config = dict(
    num_hidden_layers=16,
    num_attention_heads=2,
    intermediate_size=448,
    vocab_size=8192,
    norm_place='pre',
    norm_eps=1e-05,
    rope_theta=10000.0,
    qk_norm=False,
    parallel_block=False,
    optimizer='adam_variant',
    max_steps=5259,
)
Each number is 128 + 32 x the weight over its row's rms, rounded and kept within 0 to 255. Layers, rows and columns count from 0. Numbers have three digits each. The size before them is the row's rms in percent of the matrix's.

# layer 5 MLP up, 448x160, rms 0.0688, rows 180-237, columns 0-79
106:124107126166083134157106123190181067170085124140156148181112108117161149145154180143123113122163100078139175123188140111123127101134178155163102106105126135161115143155147172087130143130160146117115138142178132086088139108104124128106115103
106:093144116141120063156128097111109152109138120142117056181134088131109147112160129097147127117103159105102132137144087127124094122170138147095083160129082138113196129112121095159120136124140145114149201174149117129115106121117113160104036127
089:110148079182089124166151080153116151124111097112159130061133163102180100118107106103168103128137150118126113093149174178132077127126105119142118130094060147092118139140094084108098140162146058161130084064175126125164153094173175050104115136
091:165129093118125155189132167145177073158131166167095096107115107125158113173108106121132110173111082141152187090115063103150109177099130102110084115120167156124123137087141132115097078097134129120107161152153060100164136141130111167178209097
100:114139131140065170122155083172105139176191117167086125103139185102154127141156161120089122158115076100137120149124121147083101100181112122196091129106096175106106151137100022145135152164130117170101102084120139145164121136118083138202154147
099:099103129158189126168164126152044116123091189115121158195137124119155115086122110068104119101202167130100117160130173142094132164119108091131146147129115108169163149104093079196138154097153087130147098170133138225082067132069176142146170137
096:136106152179158089139106105124135097106084081173189081140094156127117052074095128151120121181089139105140116144122095093134106108061128095148138146126134109131146123127149102097161126078115108103108170146160197101125159115174092161105132125
104:117101156099149070108135129038146124107144156137081092157112163108156112074113189168115164176191144146102101186114118181107095183208115169194131168121084107109131106135159094171117135107123105122158186101115158163155197171160158103137132115
091:133133156132103120097121182164147063097107165215161137162132111178198150159111105101155175152117144115118106107106117131125151138113092087169165133055162171095159142208135075163137120145180118147131130124104135150119177162125115133122093145
105:184125134134159161176141087085121182110085151141108121133141178139114161165131085140113155184166133111145048118115159138116117113131165123101147156104153095153139154113146124144113103134166095076108132140141114153076108136171065116136072162
088:132100122104142100126159128158166088126093186098182108172098035086143097110087108130151092116120097164103110122085175144175110165099123140122125082092164134093146074141109146120124117148127154141131140156070147074092137137145145083120124089
099:138164092161164093126161168095180120144085107126154126101171162084191165134158069177142153082134136111139099117150137118123078168087146091113082159131096104138103055168131141114133142078107088130127166173089144137106128142122114201161174136
092:148177087119094188172090145109120107159156145132140097159116104116069059159071126149124119169158171120118149134095092122151107120163121156074147173189095156147145153143120164102104171112102087143125138139080107149152096180138202118149154093
091:170154088128163157118160140083149121151090124137116121174108129103137165150104137125111102105186099143144129163131071130117098138166097131149139171175120085121197073127085164150136200052143157116131151125128094071175142093150152086171151152
081:116138106124101088150098139098090164154104117141160231069141124115097176130170099143145070121154184081068156066085141185142121081150148107151146107156148136117113122123140157070109097177094172102068130175151125100136085090142151138130120131
095:120122119090090144183103165152116183083145121104089150164095106156115155167101165102125174141186081163112113115101175161152146116146144149110147134114159129107075080138159104136096093124102176193127156114139096133160166143163195126152130142
084:128190138112146095097101085099096145145176061139076110154157200132098096152157086133127078109112162140184056104157169119123104130147154084125134175104131129141176141132155079089140156142138129153133152133099102122116166148068157124101118143
079:150143148122176143104134134145134139198161096120133150155105168084077110153200102102085146063107108138159128070128104094105182123155120156102139145186093111137145152174123190128144129187144090119151193129148069156115107126089094128115181117
106:187106096104055144170160091166147168087137150179149178152129130099194144152149138100124183084144117174113169144134110172075200126091148136171114117147108154123142186101070110103186183168170108115125120091127152099136154159107124111095138123
116:145182140133126119137117164127078107118149184188156073102143133152128079096131176063128149140104113127159114171082125136144157181115122183093151172117084139131148116128082113165207178141228140130144141173096134090070159166179091129095171146
086:158117194117071129106114048106137124136138122187160088126132109160213164122063137145128162135116106146189138171116127150114170152143154155167053097161068147194128141133117108179151140112155149103150145097127137098104145106139136090134144109
100:109099158062137120131124124101120188160152115097087139073142135170157112089115074137114089077138164136117182077106158153152173133166086100178099139112114133157111100102142164133107115124081101097122173171073193075156133140074127119104149156
096:109110090145065048126119162121151039162085181124104122213144137160146143066077152145140161177121077092134104156116131204168138124127143139150177145050129112128119145168187165164131091118147164115131117122186104150102136130130114083110089165
097:163126128125089131165103135155095101108144086138133139127090139120166157144160139078132071138097062117146169123103088113147099146164122163143084137136170173208155061070142113128100205104178132116094065169174115103131126135142105078147077126
096:118136131120110162137095063091197151096099123098146122153194129197124131098054167142149123141139164115143132157154132133121141088153080119144096075109098152035108140100141140149082200099134112140148111091171090114147102109059179172138055147
103:117094101123098115157083153114117117125094150125146158118167127134150212187134143145169179119123064158119161120131113143076184109136104164142145131107098079141091085153107158114149127134100130167103115117111141044148079121141195103165099123
102:110119135088055116132144113120123144107182130155100187125109127144109115178119126153092197125121119148160129126103075138132174097100149170131143125151140050121044060062136026152134163114119155188116091095095139105125116133135173163126128105
109:187128135089120129148140142098132177081147115138098115130093071169139127186153117148155115044140179185151170095154076110106103099151173152141115126109151114153180170142130135137096146137195155076142166155138130091119111063136166130105154161
096:183100150136103128073162078053121181123152092185100136169161189077141127097114106109186157140124120100184101193152154122129149092063165095112114083133118153117115138113167181105178164153083131098114175138132067109126191115105132093134089137
089:096139092135156162175171080082126175102117099138120134117121097182142130162151133185170152165113109148116101093171122101114096119098100143104146158203153119154143110165121191114110162156159117176151169126077123139090182117120076144076134087
098:098135136123125111133087119073146091150093164112149159161169148134189157090179122099173172043107160192152096088161157156077122153115136116123096120123090108157095141142163134153126133076110128161166125096086147120116162078103102174113118161
099:084139062134121138145114123077089136114155155149071097144119157200148138148122152045154097062165090074119170099109068141133150133181125136093117128138118113180137185107165106080096114138158115139105144189163150113151090149116127132144100133
074:139154101157077182090128068152104144157079088106090071074081161120142090107140216115094116119141144142137089097041122080144089140144117125076130158158158098116125170154076174147134117076114131138118163143148088128158128120123127128056154146
102:149157125161120126155131218067118174102170166176130129140092137154114052120180094175174138171135141091092078078088128100165069097152085080113111122149154090107119136055123144151107132184192129102105167175111121115120171107122112174107100091
087:075139157116147106155123118168108188099128129124115138152172144089139161114133137193091120068154089101086134152099159134137134131150106112125144098091111096146125177193097196109102157159090146137119134117053175063035062148134141125195140149
108:083149073206150125180103162180113090086083163107156104173130167140153066114104129162041139154114232151151056121101049124112153096149132137106140134094153079112160068114099144107138109098128157073166119135115116131163123096157105138120146149
092:144098102172089064140142124129153079122156145106104112126097188096128161122136096114122091103186112160134180108169141087100160096117111166144085164148091073164145145114122164110084050090126090110220121133096110148130076132132096164112142111
097:140134112161099084133085211139174095124161128110130146151213149186154129107066113125169127126120092143105131097172103158111093072128108087093199106119098109047118117100162115143103143174169125059097109113094159141120110160159162122123098152
093:151087118151063157136160101127098210131142122098131149183111145096106115164177087158096161117190108091154124100143143114120174100178149059113117138172078130162141131102096166118121124145138106153146127109191114102141160195090136146168123144
089:158169153097102116143113112157145167200110098136149130088091128169085220147130144131142205137122106139157103132125092144126177081083122170097143116098129171152099131194174144114093159106122075192158178076071133108078158107137123117096177121
106:154118093150116104083170103136158100141211081095107109136153177112149144141137147076112163062090099093119120144205137104048174119105118156167075141124112084158137106198127180105149164135193142139154083130176091118156133132107152101153126145
090:156129110135142120096161138122065135151150100167145140118156091155163161127115090097133105162088147090126102120052117139125149155115091118096096176106201184118109015127123153123131108103100088102171154096167130120139106098122140182163065153
110:186170149122034111166127134120155106074112132092134148121062107138133115113158124122064093103094124132130096102109128131131135078130120164110151063045124192118120042131137120136109077100117179100145152158097133109140115102119103133151138123
103:109129147078144148089126093107130136169127181098170072071148121127111132117153144140102077153154111132106059081127147109126155178088136126101103187129151118119109134129150150172100116107142165112125099126102160138129108148141105068101153114
095:134128122100159096095098081108098172095116112158046083190134209129146135166115169123103094105187168139092053113124149103074193152167155106134140155165109087148206131158107138156105117126061121099096138082154113167185139136165178099158086137
107:148134126147122155121165106145119161097107121140122109130149188199111247127136104103155124144153101129092135101134132119085139126124110093160150115111108145074176089156105171149094061088112135149183139157086095125117162099185105130075172144
094:088158080096111132110144078148143130134117086123138151154121163173116121150156110151098139107167174123087159160035142166114144181148072174093164175173105096140108114143127199137071104166155140174157083128163115115121096175097096164130081067
099:127164111151111054095053174134135128135115132131170098114175137125104132118138158116162162106101088148152083159183183079165098159104144122118118108156139114125132136122158153057089140177162160156091102159123178138120094092124118150124111151
097:163130185128174125146127074068190138138121102150149118101157073130110135101152146126140186130124149068206122175130115124161132110176170134139105119127101163162054163113122111095158152162117064130159138120123144193150154188137061181092134141
085:091106160139085096150124070140163117153156089124141118167155094155170155104107071090141127147117137145119154115111116110139103093164134200087156127085136089116116102073090112147126149115138182109072176156095091128144101154132157097134158168
108:113114155143144142093138122106074198139116164208170155175135096117107117086125128085153114085180130127158155129084112171134156110079109144119083157119122121147115137126139129169074154102136112127148072143135135106146141148118148111177100156
089:119118070075108211137162197142144137123139143116118146216136135111115141146124111142089128103141133140056114081166105099152104069105132172094144118086163129116140099080164161100135123125153170118169107100082156092089087202148149125159159074
078:153130088075115126075126178131115104155077146124150104114095155142131119107105150160109124154136138126152174160157168158158103078105156117115144139097133144155078193165110102183106096189079122116123092098164158107135136120185131172206157071
095:074161073163139070180131127137166139111076104206074109120110114129201161082183173121113191128097125146071108143125077117112126149123104073139104192137162121117104072092082141133169136155136158167122129141091157148172102138092128107107051127
101:127134128146121175115157085144118174139150129131092123136194181119094086135115111099182194093114107123082136116088121079089119146145142063139113135118072128055146130095183132063168185109124127125143108111162108079129128114105142110080119124
099:068136160123129126121154093106145101166190165079122163112160128134164097111146100165146150113192153153099172160136101124134143126150102131140147182136160112119156138127079122119082057157080124132112183100074138130093174183105211102110126069
089:088132153113194110136128216133177131153098157124155143138068103127119163039082162136087116128107116159075119153093177128111116105099103172150152116164109124063141127093118095163100111093150117098176119133079139165125086133207117113111137103
099:125122080107126099128144064109143120168166101123169077146130070089108147130103156148111095132072132144116059138083066155129084145150105201135146096189188141148093140155148077139167185066094147112159192105144091137153123133103097168158170174
# layer 5 MLP down (transposed), 448x160, rms 0.0511, rows 180-237, columns 0-79
103:140141099094094126139157113110090129146079139131091109164060061188160087154118136163121109156163110124120160075086180146112097147089109146222080088111134118132118106116174117136145120156213171121123153161180119080128157122098128157107097159
106:079180184125163088169155125146154129106089105095125110085131154138171160086115135112098104169082155147085183084174104126110085064120114109104111129142081134070131117181115117187126141184080099094151207111101182130088135069125145177153104079
093:080144099158140157058143127159090145140131090136134123019072152116166078156135163148159115083142113102128134160133164249156120128131156144157063137119091112110122146170122097114137088141135152075138081123200097128138102089158153072139116146
095:149146129136133116094112109078131134109076077118194137137165158101134120134167072131164144135160136207103075128124126135121162124125122131212157157137114121142112102143128134099127187132125146100171124152104090132062115108097178147057106172
101:185122144133185100094052153113180082164124090099154127115146132161082111101135135132170079119085088194081093171110127095140138130141104134120122123132102098115138132107178180159129102124172145081135120140107133106168126095142158077100044092
105:112077157159124170151121155145128172118115118163108101097129120167182091103132119043143127121142176153114106178172126127167116159146103137079145190196061118119111141065163153169149114140124135157144144173083120149082185076138107123130101088
101:108138106166163118081165117142095098108123135197167116115137103061061114161094171134132136181090167125129044086150112045140101049113153126085100143155126124103142108070116107057132100156108125077083128066125076111175086153085121170156202141
098:114079147141112118098112168094161157148094120067127171171110142108139107090143131086060115125123122235104181184127169188148149164137141153139143104097129105140117098164170113159147141116097141096112134129131131183145108090109120105141150156
092:135132117127176154105151140088150088169103118149156183226152117186172149171151104126135190108175113104105199122175152096103146138113063151104130141118178128143146128163151135123158114137135082166100125086054112166122128195101151165135101134
104:152092121151100126154145170155120145117121117087103125106132109165156160082122163064059108121106085165085136100127173173122140117127063128145151131066165159083142115144128094107111108167134156172141147089190089127133122134070136142169145143
090:124111113148146173143202163166134168145148133126126085119156152071080158120088102153154089165099083092106174165092165143134112150099088170124149126129138163103129163200171116074157074174169139148170155145111175103119096199168087119152116160
099:114186168129094186147075066110089154192035100173181114101175149118126184178127096151123079057125144100163092160092141159058110155136133101132149076129115083094110132183098176102149113112160145140097078152115126125166109083136124182192127090
086:105107118143108113126165164103064120069126132170139118110114088100166111099109099107102134108110159073091141119134130210164180105132129139161097118078102162165156111107106116121127109101153164066141109089139114119184104145082147088153160118
094:095148088152169141154183117057119137130113194168124109157090111095139152094104132064086118103090133168116105114075147115095132154156138085138132099193132102123135069113112105177125102168185114156149080091122109117158089149151106104124195140
088:051137116166137074139091131137118132132146098196170106128115160098089152157126134120140116119168164089117101080037105206156098106133139060125114112175105136094128143138107138091115125129100161158106105118155136119139064082121127145135134138
099:067156121100087094156113172118065151124181104092118096168119141136115095116094133149143189172131144106150140167144122163148131131139129165144177147073136140103196134092131137148077135111142155122135098051060105158095176119120150117170160161
086:125127166160145063102068163109148157157152116176134087100147163079155180086129140122148210128122114095117132127064136112107152081143149133108099062145116161154097183168147130103123169192137164086163115118158175184130122180120118125107141132
079:139096123066113194184127086091128107105115060138160111174136172187169063182146120145097151121135134084127141088199101074171171131130098141141136124139138110138087110143146123119184115134120142130144134119098135106089103124147100101115146127
090:166157177078103153223113123149077148110097149165131146154140108123182120166083123099099135111155111121160157147158069024117160129106126126084155115154119109159117107093096134157193160133177102134111134126124126126111125120103149109104134112
116:144155102197159149099155131117087151126116086108065148085127103149105177114174120125152122076096127123094138093142100152095092186094153142116063111108130114120137147143159120138115115097171026100133141073116094114133111091118138099130160131
090:123118184130164133099117087162108166187120111118126134043124074158151131094139152122110147154145103192148170122055119156103090138126137143135122129157067117135143096092099135144125157130114084097131129136140144132120137075124130112128182098
102:107129206135156099103165118089186114114130109140170162111183126154109145117069140157125175106146078077145113117184142080103174115129137123146115141089096133137130138132122202087099117152105180133179114138122108122124128115119101134139117152
103:144041087137109079151135137104119125127122105138147133155119153171177094044113149116122203145162123157119152116162171135129156125127109100124167170101123060184158115157129129161108139146143110127147138134123112127070124146118144110144098093
095:122105077070164126159134097120125116198122129124154150119088130109077123160101131128129102158155123156117114100133159255144090138157132103200078133129218143138131143139100117147150111113086159100110101109076075152153085160161108143094164105
094:133153169069125188174156071089085114192096120132103115124141182149121104178164167156059129129175110106101155132115172151119122135155127074131125131165081187137130115126076141141098135142091162192144079078122093144151093089113085142171161113
098:128120123156065118139069136087145093103118184094169145081145083132144152154162137127145103101128114191134138110149089060088197138083093163161156131143100101163150091125116120170156083101150145160078127112127153046133119118097163086131111118
108:102107086137100166111160090078154153137158196139145164106155146154138128160156137162117172157099127108168083134146113161157127128116115166097103104136114114129064052138135087123178157100162108198118084054103120132101148134102154107116098117
109:131132145127100154142174118135084159083151086172126164111098104125160165150201035151151113092118147107097165112167149115167126099180141113136167101155147147143118086148118049088175114089096109146123153153120092097124144116118146167110147121
091:108132145087110134132113097115094115146116185160132115144109088089095136188121119116122140197193115182155077153056124249112071158140149110137175118103125105059158167116194115139181079077111128130099162112123122106124138149129144135162145171
088:106134138155127140083110068192132126143134145176108139069141152095110162188154125078064101122159130147109159124201164126172173155183146144141194102198097132113102172096146187147148163144065207152127122122093158157099147063099174173081156088
102:084101118139184098116079181145132149127145177119157114052143089109114086090183112106107116082124156096121144061089100161131130160139128112116119133054081151121153176101088134164096115082017145097184103116088116114115092072083118135139156147
099:141128125137187115143130160140192181130116084117158143209203121133163192133129129162097098126133072123083114135155189139104105119080158146105142124116117040083113079181129108133126066149106116187136090117131116215105110166112167087085127122
080:087104123111154113118090169171109152095151119142151150109165108111149127129139083130168099126136116131152149105160138151110144143122193095159123115131126149155133104061090129168152143187167145095148125168134145138095134108108152142145121111
103:161162123131207131092107140061083205137146114199115156057140101166117115187139118176126100144142162060126107131174177136104179091130077116143146129146087110069107077108140163157193149116128171177176057173098108131132133128116106129115132138
085:123103174109164168163137112103113116129118114124125096128129213128148146220182109138110101087123156130157086122131166111139124090108206073141129171113112125136092113119119184125094115148141149121127109138116114142082197112146111142217158097
106:149089129110122140110085135148128197147158103147092147121137118145121191155104100120117137150047026157100175082117119234086135118148123153122145170173087151148181126127114113124126162219153115151102145064170116193092156138134161091110151118
092:128113086156089121074150108125148137146166073088077168170155184074128188122114122135114134117148117167157192105053107203169154186116068118162165121147116119134136164144131114125125090116095140144113114109078099129158091111135091192152087139
096:163115122075146167171076108143057147127182087158138108156092138103112136190157154124156095141178169141127150142079121139135173140129140109114148169145102174114088082074113164144164151088163070125104106118128099105101106149120127165129118090
095:146105133176135163125116163161111123115152141182109091159136226122108110125124121181146137145075092098106168121129092047145115097127081149072123135103081133097193139147185144115105181121163150171134178134115162130097102199181184102126099157
092:132153136084130129112137131108060166153158149157123181128120046123063154141155131142141096113116129144131077202159167128159084146094141144159115132101147155139071097123178167128086091136111080151140189102165136163117173151142126116104136144
106:183134139121105101106144115123085142103127100115138181187092177164128117107129137061135087098134070125116144116144168050093139118149075084119084160154110083137155109133114053085124133122175151083104087139153147137112053168089146098121147145
091:098076081115142102060137148122146114183178153162158093139125113124166127123064140118181109132054173112112149154049133140150169136084108150100063156117153121122094074154096127123111110213149126134174125141150147108094142089149124144164121151
112:119090112162165124089119126122106122168128086167120144125131130131093095134129148143190153098115132127155170101157146114124116175111142119167107166133127126137095157130086163121134102168112094172114040058155087135160104174100105169183040103
106:130149190146112147148164100137132114084111135135156137078167079091124127140155167135106114165189120089117108136130180102137120116133113133090128177081125106104152138094144115109101142167100131107120130100102172083171128175126098100141181116
094:162159119104148050112111089099101141098075131156078121202095170141144116180152152118142106100211149158138069101097190147109187154171148119136088146136115095169145117145120114127117138086114142061053154115143105157120157125154133112136070083
112:081094106102143182080139109124136137093135111151095121131199182131124182113158144116154135072172108164147138129108136092144178145072156104177100088084110152085135074106108149153105076099127122152148153144133108154106243124180120126141156166
100:173085126160092103183111120149123054087049084107116082095106147126141134154106116171135116094192104089144137116069168110095130143189111112103180209109085121130145130106108221120094134161140154147124123132129114127126093161162078113121122142
092:187096115115149174123119116109153147133165159207126135105092140159076158162121095109113088161145145096119096135087062016205092164182147157116115155133148135134138153106133144159107120056108113131096155121139161130144150155130137107142089089
097:136111157206170196158155093106158123083134169124105144100085058145133096072122117066119115159122160110148127155097104058118071171113164112092091153127156122104132126116078085128124172126126129113157068117128174157126025090162073129095171173
086:144118149134100121148133146137119142138156108122191149161167116139089158130115139141158111114141160121133074138177127044181125096107077137116131067060165073099062148108163150108103154142097146203119111161144076088097155166134159134127148119
114:113141120152142092141128158115087085156138180105146127104124108147088133116076154157140132113157089160144153130017140128097077139103135137132122182115077149149117165136097086138091107170140151147140091107138136126149105133133162107162137111
091:144085106117119170145105152135196083143109136089081182196133115100150133174121157174075113104117142083114131102188122102169106100075136148165133126095174086146165084146168121165113149092125156113121121111106066130062135165185140063127168107
084:104129185101112145170134123164131115156171128150129129164093192118118136115107147166114155136117143204147146118131130206136078095084144175106106149094107107099188107139152193097097158123068107176117130141152181119146116123171117121095096110
101:087113146133116117129132080151131073135151117148151111107129160120133097119120140149112147039087090177139171116137104127154069161161166082092134160056172159125154110142137167133102102192078105155114141103182176150146123149122177112150118108
094:119134173162141146089124116154114104162104161147161152135102109062157110115109192170086110087067141052095132141188164041161133140071144146156113141087077140094143165141141096102166142135127105141169157144111134176101152153104152138101137154
099:082143108120194153141108122091059118110098137133114107125087182112170105141056105160075123152149093136140154138127126139110060122103147095086163150165103196128135094105119136154086138098177131153120133114164143112107066050111126126186203189
091:142143050082127082111146203126157098126078122182121089085121117101156092137111144133116124120143077150124120105106136187145158083142110188158144082201133134138120192120166082167103149145188082146182158141151165079154114104124098145147159150
102:110133191086103161141103131089096119168114144138159120147197128159070107174093152116112061132094118156126132160130147079180115137141108170100115099182155146123086162104135167116135189053106103141132184096100106069132131112104112140086156157
# layer 5 MLP gate, 448x160, rms 0.0727, rows 181-237, columns 0-79
105:105174148148143135126174114131156065037126135136113159130122124145133042118068150156180130230111120112088109132089170149129089134121147157100201183102098153136162131091128103174128098140151129091099101138171189119146157114107155135093096144
096:089141088211074111171121086079139081065095140136144166091158138103163107146123107172185095157129106151102127110145121120172096131108120092158151141089118145125097126129173100157130161149125052180122120071153129153141128105155191096104076146
090:165173088103170123157123136124107155122089026097182135125119161133130155095168060128129085080134104139072115107138084121140081162188066138115127114146155114151090125187138158096111175117100181153148166121085094152170149116093088171104149097
101:108183134097130142143163178148104114121124183073196104140129169146152117164108072109135084164074141138047136127072086169111104116122083156098170110070133151084107085136162154145099076179141172126081104135098156148129147129115127099094086112
096:211097194151069067099142133116129120087131100135093066077119142093107106170118126145090110156044140123144153194139085113139087132105104135157124129066130170154143073186137095129127103136131109095079153106153155127141163121138089094135102129
098:100134088121146146122130057131142121089106146155181133136179097111117075142136164162129166157053164149137113131103123114132136042125096124103158153125127158095131098078173066107110147136067117129096139099114114114140099155079089177165153099
104:164129149102136064154154141065162098108148186186162065089145178102143135123135155139188192154186125120092082135099139128116104157136128159126110169170123112139103116151109109145114118107128131149147221080144099127090167158142143132131129121
090:126078149089105135142071105088167062133124123117102138094158176118109071199145107162144107053155108176123129112182081106133134178161153112102148148113093125142104093124135169096120135090149107145115175140128124144144128093131135164123113115
106:189118146148127160170149112105110103101138139112069148134112159135181152136138113085086109080110083167117188143128094144169184108089120103096156075069157129096131119103114156086139062113168100089125088095137084124139093159113099117148104112
088:141116127102103083141125097128198146113066134100183111190157100134151080105109159187137100109138140084071073121144109107142078111156175096111159133074150126081126091109202132133128168101106102103146134137164087084112114086143177086132108064
098:093162167175054128154171080087173121143112094104138106145128197117127186120107102171146088112175104113106091166168110114086100154127121129158145094114126147154110153163129095112112097103095147039124046122151154179148104104112169207134062107
095:149194055148153184169120164094140109137110166133144102136121111144154155179105116134132134105105087137059145078129122156162081114141138153080141119188136122176098140181143204080120182143124129132128092154078136150184116168124175135140156094
093:162114123140085130115117125128155154137119057098097096088119161135151118138100150167163202147105084103166127161153136096186121159147153219168134172136159136113121095181141223160129166104157094180110124124116096141165100125127056082107092132
084:204097132112125127141142115088090176151110071150130200097110129166191116131123135180144069111120127098078163139115165122141149137121148104115141134092169147121104121170144135159065085131140147151054161156154123162068128138124173144133089083
093:149098097134162157109103106106148176102090137171158148119192103127081161103218115162123110118152079117121098102145118113101151073174119158144124095164079106132095155134167119063143170146144097109088119209120123134127155166115129137097102087
084:084146074132137120159140094133143125132140128097137112123123146112157138155149110111108166153152110135094201147094122147088082057139112082135083144106169118186114172143154208121143153187161117067112155124167174084073161178155129102065128118
079:082118137124088149129109165155142151089160129183157116028165058128092183080111167162152165142130172151078087141111213180117143163160114174115098142144135138113087145064123124150080156087127150158122099137103132114111144177141177125151119109
100:118135125162133128060095153089138123191157076049102035109127153153078157081138142164128097105107159101125110129150168063149111115150116185120124155144115122134126086150189128121097121061122094146140151185145098109113141145156118139117169126
122:135169108133132133126126135154094125089169145206129076085150162181133132088123168154153153166159158138161100158108143080148140122169134184063173190126135130165147098095113150133157142166171169164141175189093122124052164172170110123071151132
087:100094091157123142129126153092135088066107131157067143153166100159138122092059112095121177127094094170114129146101110110198125135158109139088150083092159128110086109117146117151108083153174188050096110125126192140096090142152162179145095099
095:111142086154082161171094107112072122101089126112097127124057091143143096100137120095137108142080170178142084103118067128227079150159152086113111154103132101152157141122116101132140133103133134103073175102142124172116151135105148136114141109
095:105177136160046133124152139070153097141103126087100128162162120120149133119088142128171090120098076124126088125207142086150042100104129188130157147143126164140052136181130150093150100132141138090064132140146109167118132094126149115149107101
097:125136099104121182166071105127134104146100057089146133075082171125165126129102121088138092151074108135160126132104090115095109121184130134143054141099219106199108092086141167160115155075135141133138092101137103128120139141148118126095111103
096:147093125119143106147173170131142136116139101117101118060078159141116171160209171153105101085179113090084151090147174113132123158143153192080166174186121122202099109153144146104195113167143188188159143197123135115117106141141067116135172148
099:094095153176166173121135109159114161146148110190063123170092168145170135117162144120147082082124135124113122117167132075143127133173155115148116125122130106111099111118137176111140138108149131114128151134172055197135193159115091114108137123
100:144158158150141139118111101098136083149076123145128084179172183118132145085109104115161104195171124114066161116164161096183098125111115127118134094114134116136159197151151186182131152128154080097096198155156093147073129198133144144075114137
116:096145139121126134119164191124128129137132181093148182080173149086111111108108107094143128179137081138076133109106128134137107111141064100070119207151109161125077109097126123138139114219108110145098085154083112141083082131084150134152118079
094:093111120080096140106116035062115154161199164170124120177132110097146100145121121126133154156153140128169116136114129169089120106172136145138160128085129138067114129121156092124178100177086127147100138092123106100118165167121172105171106093
090:152147102065085126099120159134175104156159123161123170141141140139091168126132151104147077086179162055102142131132091134095180091178109101133124111103119139079125139114170110083119066139073154095083096118138171087155115161137133134192155178
101:131121189088095130156117055140155112084124090119123104170192176175107161123150197111188176128140118134169098165144169100128134109076097139131114187119176106139095158173182094152135130053148129168064147116087115171122162147130088104106133100
098:129167052114126169136129147106101187144109119151134162110070170119158144168085135118153099135101075120106177100081079111113125124187100171094109115065166177109091184115155142156181165165102213150058161130143152152161150153113085118122100128
075:107055119142160121123124146135131095154089085064126156107124136108124144140148157113085107123096117119136190089089114164091128134112089098148155134061093139119051137130110195145165136175107158137125109128127130068127165083056088139139129130
104:146130129145119182103184127108161182158159130146146182130149131110107184168155109085130109072213193088154160131138114103133142133113139123111110087140062090115152159105090131124170160081148143168112133085103092125110109137106130139112144144
085:145066164126143127117171079158159114139164123125153123138175168146153131115102160166154123131148049149133179234132134145137120068051152137171148081137121151064076129156156146152096136133148120109159181103104111179171175124145133120069104146
100:124107139117158119096158121140062079128154163113163150142076081087151064097106160141126075131180189142120137165120120134161191101135137099152181097077138085114147162126047100144187086122093111128150209125133152123203108127079161072112124171
091:139086195123150155166155164150127140108141120124075090138159136091107073131127080080158141185113064142105052154114155123144098091152121136133122115115158170114141175134098122136157138135132103107140155110158136159087113173187157093167101111
097:163157128103127177155184054125092159134077126130116133094100132120139142169230155073115162039155107119119138149057164103062102155081166142153098122119106144165122093097142145080180085141110128187174107134131127086195099113125111098124140112
093:146107109126117161167114066098113151160149149102180170113138091117115179181141121109152063130163115121143067166109150160146130196111124152088143091113126084124182083127058065089163140144191047121111148127131115166158155081135096157166069164
085:118113185173152064135119140136115162104102121154116124157194087149195105143102122171158101140103072127132078132116148074138115131133090144100115098147151105106115090079166123135193139123157144109112144140133092082140126162123086134131148129
109:148113128048077076087133127127179150114166113105117128124124131034150107144148074174172139080154093153105174138122147091183117099123114097112082154153088113130127108128102180113137150132108145111088101163179156173107131149133203142133145172
091:165113112114098125048134107148089096152130103133088160129198113140089174102179101106118085086150101056128093117102139068117132116094148146079144151191138103101077041094098193119147132086189143141152160113141121114121099120092165165093152149
113:140140160082072128162081134141180095060130169131114103069087151115127116114105094123071099165141155132104094094132083141168119101178097147072172124154145126072126125158123117166154161157128203129085170124053203065109161103136134096124128080
097:132132126139151163110108086109107095128063149118110140166220099092166114187118123140165101093094102034075135124167147065152083167105172140089106116116167135142102084134160103084155144099115123095141154105185109081140145132137103182124135151
090:147149111144155160129093078109150138147146146132138114145144160126112174195093154146172098150148092135068135076171125095104187057123112094140120125158085092120204108138149128103148117159077121124057126110153094151111128130153222154091105134
107:156103064110128135138093170088096162118080117189094126127184179127098120164063174160177163096089137100088095119127088092104117112109136110155125079117147083140101124151154077094147145156084135098084154118127130193088142089117156121136094115
092:101119169115141162108178123070129161134252128133149199155144066148132122169173091135122152113139132140133108104164045122172147097106104175095066089110123125066091115162178128123155203084105149163127153139119129112149140082114152185120114099
100:133083160126121210166170101114128120130139141186099153108101123137119154139128119161096127162121153109079126126096074125145137109203088142140158142130187158128106131125100109200192140052120086126156192144108087137149176143125147103154144113
095:141129108170138150169155115108147076103148155189088177090108037131101085094144132131164152087158141122107114141114069094105115131140099134117112067124148150103136156090067090112117160118171194099129069121109153140131073110146175190087148112
085:193119088128128145090164155111128156108151131087148124132140198118088128162131164217117115115141111146177095157174148091178115100100085097161130115161153126135107140125162120120143128136075091173143080048153143163080158097089130187117094097
103:130085133139112184077109123110107200122120123230164130192160140125142121114146069130162106107120122132152138160112125110167141041121139117100117133132135069151130137087155142165146180069118159164130106176104121141105148157099135158159112158
089:142169144143129073129148146103099084099107163219147162088189142174124115058119099169201147171118131149121131117156116117085150178159080062128137132150151144142126162171170115100075149117148122132121168121099136124124153086064151094140132183
078:162083141102113134130117087123133144191178135177133073144078166195117127172104073157185207109084068130154128091115114125118146121180070173139124115123104138152145127153197142077108118100186095143097167140079127092077152109176145144128160075
097:117148049188119136169127145109152151109085160133191203126108156139137096125172104118097094171090125072054109094172094085137075150120111088075103134146106085153093088055086117115131139177161143148087120110076136157142090107131111146139133108
098:155138128144115087111088139130163125125126145127126131096126083097156107153081147189072102107061114106135149123214147107182139097078178125153102105090121165129070173124146116147145147145136099125168118125124128153086183140129136152132111152
094:135130150137111142122168162092159078144149154118205100159081147163145107140101107092136132160114132127175140126109109138185128155118144125111122144116129111093144176165176135152173112127099132115153190126081158100151188166236135090067153113
089:127121161160178133065145122173129115158163123104096097179111149205091159071070131097133097106139145132162139135127147122132110091078140118144140154127105120107106086137157137117115099140080177117116100081142119169068126111153192107157124088
095:109064108156173150074093183134103116081105154132104117135191187143108093146120079120137167118138153128125138138177159058175199102128175132148113132092155149119102155043183166100097158148144127165048114147143125082077166141185113085086086101